python train.py --n_layer=25 --d_model=128 --n_head=4 --n_kv_head=1 --head_dim=32 --d_mlp=320 --vocab_size=797 --activation="swiglu" --norm="rmsnorm" --norm_place="pre" --norm_eps=1e-05 --positions="rope" --rope_base=10000.0 --rope_fraction=1.0 --qk_norm=true --attn_scale=0.177 --bias="none" --tie_embeddings=false --parallel_block=false --init="normal" --init_std_qkv=0.0513 --init_std_o=0.0637 --init_std_up=0.0734 --init_std_down=0.0734 --optimizer="soap_variant" --lr=0.00664 --weight_decay=0.0 --lr_head=0.00819 --grad_clip=1.0 --warmup_steps=33 --schedule="wsd" --decay_fraction=1.0 --decay_shape="linear" --final_lr_fraction=0.0 --batch_tokens=[32768, 65536, 131072] --seq_len=512 --doc_mask=true --train_tokens=236100000 --steps=3681 --dataset="wikipedia_en"
Each number is 500 + 25 x the weight over the matrix's rms, rounded and kept within 0 to 999. Layers, rows and columns count from 0. Numbers have three digits each.

# layer 4 attention value, 32x128, rms 0.0513, rows 24-31, columns 0-127
485465518483455502512528469496498483508542497518528477546493527539511475482500483509518532500471489475489475506477521496494527488503490460530526490521461468494501521498528498507459454441528504480445488524485549503496499512533518506560516483499465526527526488499524521495507558522505507489490509496444538503477477505482541477488501513509494519506483487509472451493488491485509477529478
533489536425432514516467502485488494502494501499547473509519498491486519473494493491466520507487513511479528467515461483503526498485469492501519507472499500527507508442485525502514485504530458476504486485471477463470513498515505461516523517461526480515473485524476546493469503481482481545524530510540477476512502484478459457525526507523489509488510501484546493538510533512509511519483
503504485482500512520484522509463498514543480502424496510464538548478471476515498507507534483482489535533488508543511476506463462507523529521485468479518546521527485476485498504483497503528492509474467484491521485498497512491519481495544473459484549515496503565469524533513515526529506512502533472530485450489482491498538514542489514510509489476520525498496483516460501482510515490569
479497482463504540514489476474487442503509503469448462481502503446553518498489457490491527503479484468519530494506536471499463477497493536464477520489520497442533492486520487475511494528519494547507527491537499466512526527463513473514481482511492459496451487501477515484490498473529476462499500493497500491512543510534492521524520510463482505486482490485509503516490492476470475490527
507474519492542535503468520489460516522508507475491529521495465502490509473481464490501517469542522489528478520477506548532488490537509511517484497502452526494475502508516510474512473464500508489451504500475520504511463526518493505502494527473507505463535487526498499478492502477510525528427486516531491445513471509502517505517513520511516500571467468491544514484518462507497476516512
519468486487484482451543499481491543513483502481485489507524502526548538490503509543540492517506520494507490523547522490507505485532484491476514495468514485475516489518496534471501472469494503484510521518551484511537497518523528527523535543511534495519501531487472467548496517502526523466514505551500524472494514536500512508491498481524506515500520534484520535499504437483527464529499
520492486506456465511459503491451514496504460501513523537523513461514531501480486498498464479533458524491485483498511442504520478533534505508563539487483503465498491475499567476487499496521535468467512528487466444475491509511484514483479570506519511520523502512472555492518502502475511547532523493509479484452497458528481531492515500428467559486470483514505489504495513501486510533512
511496488512489513528527515521526484486461510517440487521493463495429513452501551501458459472480525478460518476512506524494474496500538503525453518512479479510491472516520503485541510494503507501530509546484523474485488512544484505512519501473507525470512486529512517519495470457537508483485484504477503482497500467497481488526531468483489490507501493491437484475483515478526488521495
# layer 4 attention output (transposed), 128x128, rms 0.0637, rows 24-31,56-63,88-95,120-127, columns 0-127
522507483484457482556483492469539473486517464484459506480479475467481482478498482465494518502543513554480507507526471460501501529542497543506495488447513457511535460477467523540504491481489490500493474489485505499499458509519548463481500476506528518484500533467490492504495478510492509477513546514497478519489531486470497505542505499513500485475469472534525557470509511480507522509503
494463527500471478530452527496514509516502447501487494484517512504471507501466458487500452512446466501506489499560501463486414491492550486516463518492500518507476494494508521485447492468489531499449516511530489491504523513543513553527519467519497503442511468506507527499510485532475533507501454471475520510494463519500497533519521523494475513518519504508478530517493506468524515467510
526460511525465518466547527456526460496541500481483504519535513530493484497532500518467458489471488513468527497532518492487480490472510488481481487479539499504524501478460466467516486567492500447488493503523483485471505477483480501459491481541456492510474483529496546552521493498475506499481549497496551491529532490508487501461506514498473522481538538475500479508505488479494496468511
497458509501440453488492504478522506538505519462498541499520509535536494474495494513489447502519528493451510477565503471529472508489525484532473460523518497490491517493537515496561510511503465535483500481521515521453537499545529531482518498513519498479472509519511521501484512504481469508541452483523526523477535469492476502502512504471489505496497498492461510503504496517523510511464
510525515535507491458470488497455510491522502515495485503522482461476483526525522486475539519481529529494506524514491479477467515436525492476497482518528527527508512535536498530465520532490527505489483545538489473496546528480499527507500480518493484541492495519486509485483476464502490468489522501474484504492485502487521491517498494490471530467512459483491433512506512540521503501478
520496468480482524491506529514525500505468458531499464533525522479492502522502530545473521480463526485484488499475490533487527498508518492521508507485483567528510508481530522473497504503535528539517510459460516525503507485522510500483472509492518520441518507468494474458463485520500534512497496455563508545497468533505490470495512461469498493489528493510513533477531493529456487491492
501503496502519464510516474479503507500510495513510498510480480532480495496557543479472483540467481518466519487479477547459500535442525442523510474529518531505496483507513521535553496498441485508484509537530537515539476534534507499543467494477511483492470468486554528505476500532497463539484442549489542493546477522537510505554543528476495512500480527507539468473505545488533453484491
487480528541513517512520530489482516471522458498514490494531475505484529494497491514474509504511552491509492492493496509485476502489512514496514474495533549458505492458499489460459518452475507481507499500511517471503524483461498503492481459543513547481509539486506497483473496532507526468498491508510535535524503516502518503504529516462519518501481485462525486519513484500505522480526
495457496523487478532483498468478529513464464476476489521488495514495482523480512484494454513488520494505485498539504529517482524523499499476480527475533536477516471477523434472519503527510510508553510511510452522457508524535539528490475510471492457484525549556458493509464457484481514556515498471482494457477489490527489498527501466467520485552509538507512477474480497485479523491512
492505461515537514495515494499518467474503499505513485494542517494560503535520530476484517509490540443474503490513501541498476465508498492517485467523538497500503477525491486532498499494508490499455476481510506492545530495523524515496450513475508515477474524477476482535494515516482480480463520517512476505460546525502482488478427455515477475529502510511488491515477545492515491514500
517504508519502522485516515510493524442490501536485488495536497528514474519476515510526511523568507488499503459481474488505488521508484507479499488474471492469479462485472496510509499488485465484468498511512489509493478530474508450544505522499513518456503502472509480485522498511503462512517493517523526503459482480457497536484522519499492517529490486501496496479508482470518498471485
530508538478501537460525500531471507472516519502526487489471466449472563500469509502543483509497503473528516514505481523487489469525527499542536477519481510513484492499538494463508521457482488488496496485481493458476484503510490490495498491521486484506481523504498473500450503484503487496468519501522526503500500505544546512491523514514501498465490486500531515507509496505535485484515
497487444482519470501493530531519461499499537538538478471497516474516562561465462466525479500471551496509478497527555497478501511473499485507537471511498499509506487499478491482499500472488503524489538512522478482525488501505508526494463533505492519515552475473520496509487514513510528476474491493539505519496485498503486500508481482522489524487531521504536464501496505497532498529514
494515502465484493506497528487468465502493501516495527514506484499520485511513502496516521497496494488537509505504487513494516484483504533500532472498507516487518498512481458527448514524490520457485498516478472466522516471489522516484473532504517483491517507480472512490537551501510529491484491503502496518462528548490471522520475494539494485527522480506494500484496521522487518489512
504474492541472547495512491449519531533504517500495469525498519511540492491524501493467511480450520495489523516490493479495498506481495484494514501472543519469531503494535461526488491486502530501525472507499490498509476510508520534492468480459502509502508552493492463464479505445454474491515501501489495501510471515497475480465455474509480487513487515531473486503525505506484464534470
535523530521532481484485471518562493499531464490470504518521540505480531481516477507502463491549497481495481481495468522513507543520470529489510448523482467495516517490478470496522477490496450430487478501470480511526491522481496514522475512472499495510532456474504543518500512515483506480495514512482513478465477530479467550477498513495505468462515545507485513525478514525485486474499
498474565516510496469537496516540474512523572489544500491510480461529498527512497532488482462491492479522519467456505491455481515489507485494491460533529489496485543493495517448484489490467470485479546468478502557512447522500508542465519492516516516471522503506544491519508467481527456481498478526542498520517527549508445507459509535507508488495529490509504499458492477496507527494491
476531542503535522497504520497507454536537513527439482478482498532474525519550497503523537487491498492533504463475492511530509528495502518486504495491457474471501523489491524465544520499535513489515520486469493486525448461522466483459513482479533558508509476521558484486506519487497504479556525545516463551510521471509526521529484527479528475476475519455470556535541485491503508518494
489541490527503475507463524491487484539513503493549513514477490462506530502473460495512532487543499512509517500477503500518467471497480463486524491498485474512479571501541546515509478492509460493531513501502485490567480570515545530507487515504468450483559499481516528514512501474527498483501466496527493484532500486506520471526487509517471523443487501544496529477483511475505542553545
461491447519537460510459506494463501510476489548475542561508493533483492498501505492454501504507498508516490532460493516480519503473479482470478573490491479531480491553512498497446504504556521417504461467464517534490519523520514522497426514491475501525501482486475508503534474475472490504493468468473513484465498499456476495526456480487491468540512506506481488455501476490437482505542
464503536471470491516477554488540508461459522479446513500521504505501519508513509532546465484484487507534539485486515481483549475538536490529544510478488461513524495462523479479470512516474502472478501461451526480491494496498501502518545476511520496474477528491515487481486477496493541505524512517515526505516576547529464506482489455522491528495509490562465517449502498482501515492492
515525499498496476433547519489496506483498515515478485497495495461474509515473489469522553505577505520529506474499469470518513511545459510489489513495523455531477509503508461515479507532542445531491537511479461512435511521494517473493520487458505534544499484540513521493507480504510454532454513507493471461490471496519472476507479479498489489502493494515513497530511462528521526480494
535465567504558506503509514503468468447537481509502498511529498530443479532486464487514447493532515522550475491493486531477485507525492538495492471523487487490471504490463462481520460516527489490525554508469486500433522523468529499516533490502493523471510524519488511485500518489523534493487514483500508525445525514494548510490496458522567485507526507471517512453473489484505488537500
445471498509489536516485471473487491486506490505512533509482511498508503536495480499518509533484526505503519530497522481503513539489465502510488483490527454490535531509489532507539490502500516527511512498516490549530475531499510479509506517539500471509474535498495492471528485464507502508474480425512459457501482485523501469522486478538488488530474502535469541510513506478490499492549
500499462451531496519504484506487488458482499541513509458493535530502534504497463505559502534489473486500492510491520477515521451495475529505498497498506545546525523542487494493520554524525512511531517499516488471527547506454461482527516486526503528506469459508509502497477539477480508465495475497508501506531507485483509493433473442474452498435538512467487514497493489500491461509517
515515468497486486465506486530499529495498487508528518495479471500463489501485490494482518520504527507505469544500512536513532503511519513491491490529504528526476472514521476524480432544476476501533503541496488496474488515460471470486473489513512428489519543532489526481485454460509509515502492507439496480491519492505514534497494502475517520538538494493542486462486486500499500538528
497494469508539464521448469513546488534508503520496523472480487481487523472491505469519515500479541513475478498505496498469530492496493493530535518552489492550496455511526507494482492479456517480533487470476514540509500431510471542510476490513519502546462545516500468476465493504501485440472483516475497542523508500534468441505548502520519513503499455460553477474509546529458507557465
510479460473536544525530527563520508512489464477567485482494504491443459523455507526495514513494553539510482476504506521480527552529446534454506509467466518524535538467451495504465469522476481555496539515534485475522454492471506496517523535489531536500554527454504544514499515512517522508522535528505508471527475518504518515484509533502523512479509504481501523518489535498511531513452
545488506492530550493518485485485538529512450498532518505453520524478497473474524483495523462516487502484518494474481520538503473520498525525500537432508502531502497491488507490517519519568449483536507454519482476481477486509493496487518489447521497514496534450473514502502557491503470503455462506518483494463525449495489492437527515492486518493489541481460527545502476480508480481519
462497511517512516524442414501489506478524512453515488442536507504479509491518483489504448537477502498474537525497544465497487500466514485537493486525501469530530521475535495509547511502479495530474474466542517481476510469517473467487480514532517514508522492550485540514517459464470486500534540490478464526502489472493516488500522531500457492475504509489487488509493489479504469550485
476547483491493505490469553511527510483496512467504478497516495470503461482460512481491529490522488503520539545465519512499544488492470487486502488520507478550506474472526503534443496511463475461465482496493477495529519502454491462482541491494490500528508495492528475504497476522545521454448491485518483500497487492473499498487481527518517481462548450509483508577525468501546587445544
521515471448457461465505444491476483532449510471454451501488516513545466465463477539501503487510472511535505511470541450512526480551500445505541485478516533483469495506485496545479481534514509515478550505526493475438499485524542524384535505479514474486511479509491512527542464485502518537471478541502544486504527526496524494475477493504498500506488567508565495501491483482477488489471
# layer 4 MLP gate, 320x128, rms 0.0734, rows 0-3, columns 0-127
486474521492498553517496479473509522470500489450538496469498500537514469497518508525515495465492518511483478528484487514517494492441539486486500490496488493479501518507497484481479513509469473474520555484501504528556481523514503499475494497507480559521496496505498518502530526486494513485487514556509521443483493523520549476457495488523470474488459514546518502537518491546489496495470
506481513489493516470505542459467451506513511465529501463505487509486485474485503493486503470472481474492495523491478516518521502521471503529472505494495514471504516481502505430476524475517476549498509495496478470514516481537432481488513527505504487537514475493527474545483461496486527505497517510498477482524506518479494547547510505478504515478499482514507482445499492446510467503429
531479478507486497521490542540487538525440519507493492502483486510535496510480504473529467487440508491486507540517535521517499525441476484513528444482510472476480513462500478512531503520471537480491539481533480508482560497514453519456487513499521512475440498548514457530516506497476544511527454490469471533513497571523514540512464492505515490510520468501501525496505468483532456475512
543524526532505524488466517530518502497508445512498447534417498516538487520509483498526496527475521513475453501511530514507473483514507531515500510526502484536491470488504485547473483496495507488506503539495497508496468482477483481505503504503474513492530461518496517529490473524513513513526482504501532528441472459494517502482447475502535511468488476541502529492499516542528513449482
# layer 4 MLP up, 320x128, rms 0.0735, rows 0-3, columns 0-127
499511505483512505469512499514458486504477533491499492521486521502514558491483553490556513498504478498479487520557516500493507468504498518516510499503519504486514532491501518482515474496511515510482504513560493474519496544521461514532455529478459498527506492502506475505462476493514495478470498487479516543499503499508505509551475486495531515499488468473519494496502496465532492517525
466466485524500499497465471498510487509509478481478500506511532488507513538499479525501520540480487483475501485527492483478518471513502485453510510555470482526510505501501482517484462521516508426508476496467551524457529551546554559521471462509488461492500497489481543448546503516521521525501505535499507521475501523499482474518464470472482479469527515506455503575511461517476508517521
515521501490546499549468507483527489506475499511500504470539496472502446462504536517472502484490507475529455500493537500518498507480477492496489512450539446471520476539515501507507540440512515511474472510475458466498533467496480454495519491490525506518508510498463444514529515431473473530523526495531509494448499480500525506465490491535487462511478449505502452510470463485480493512483
490488463463508497543489487465501453523493537556473537528490449522492479476477460499486511489510493484540524575508505474514469520543491512525501449485556478498514473516475513475523529481507506468524479490544466499492490450457472463524516498504522534490512466532509501495529489493466492490478472450458515495511476510548524461503496482498511582504537477495507491490501532478501532522547
# layer 4 MLP down (transposed), 320x128, rms 0.0736, rows 0-2, columns 0-127
501482502477480509500494488501484512505509479477507558500477449516555514495532501543479492479508468523478468522479471485458503513502513502554529477546528493491492518564497530521516502513513481499477490520490503542515508504539547502491496492510493492499540512484495511537486501484488493496506486493472516503499502484479485501464496473486470515460440513489493516513503501502493516510504
524473483473507486510482515477468534520542478467500490462512501474497494538541513496520526481487497502466574501535475492508474513476500526493476502520490511471547462516482454473527468525488496475505469528461532488514484489535540536529454508478486472480473498525486524471553484523512541494489527483506470522485480506544470478435503455483507497466547534475469479549486482513469497530436
510545488516539505447475451456515506496485511525510502508494497487463484491511519502493524495538493494519429494498473503503506492540478525494486544498469513485488501522488507455452528447503532526516525492501488492489491485471496504504423471541491572477528523518493429516512510544528521449507466500518504543522481468491513547505503528518483507493502486506506490499512495531474480494510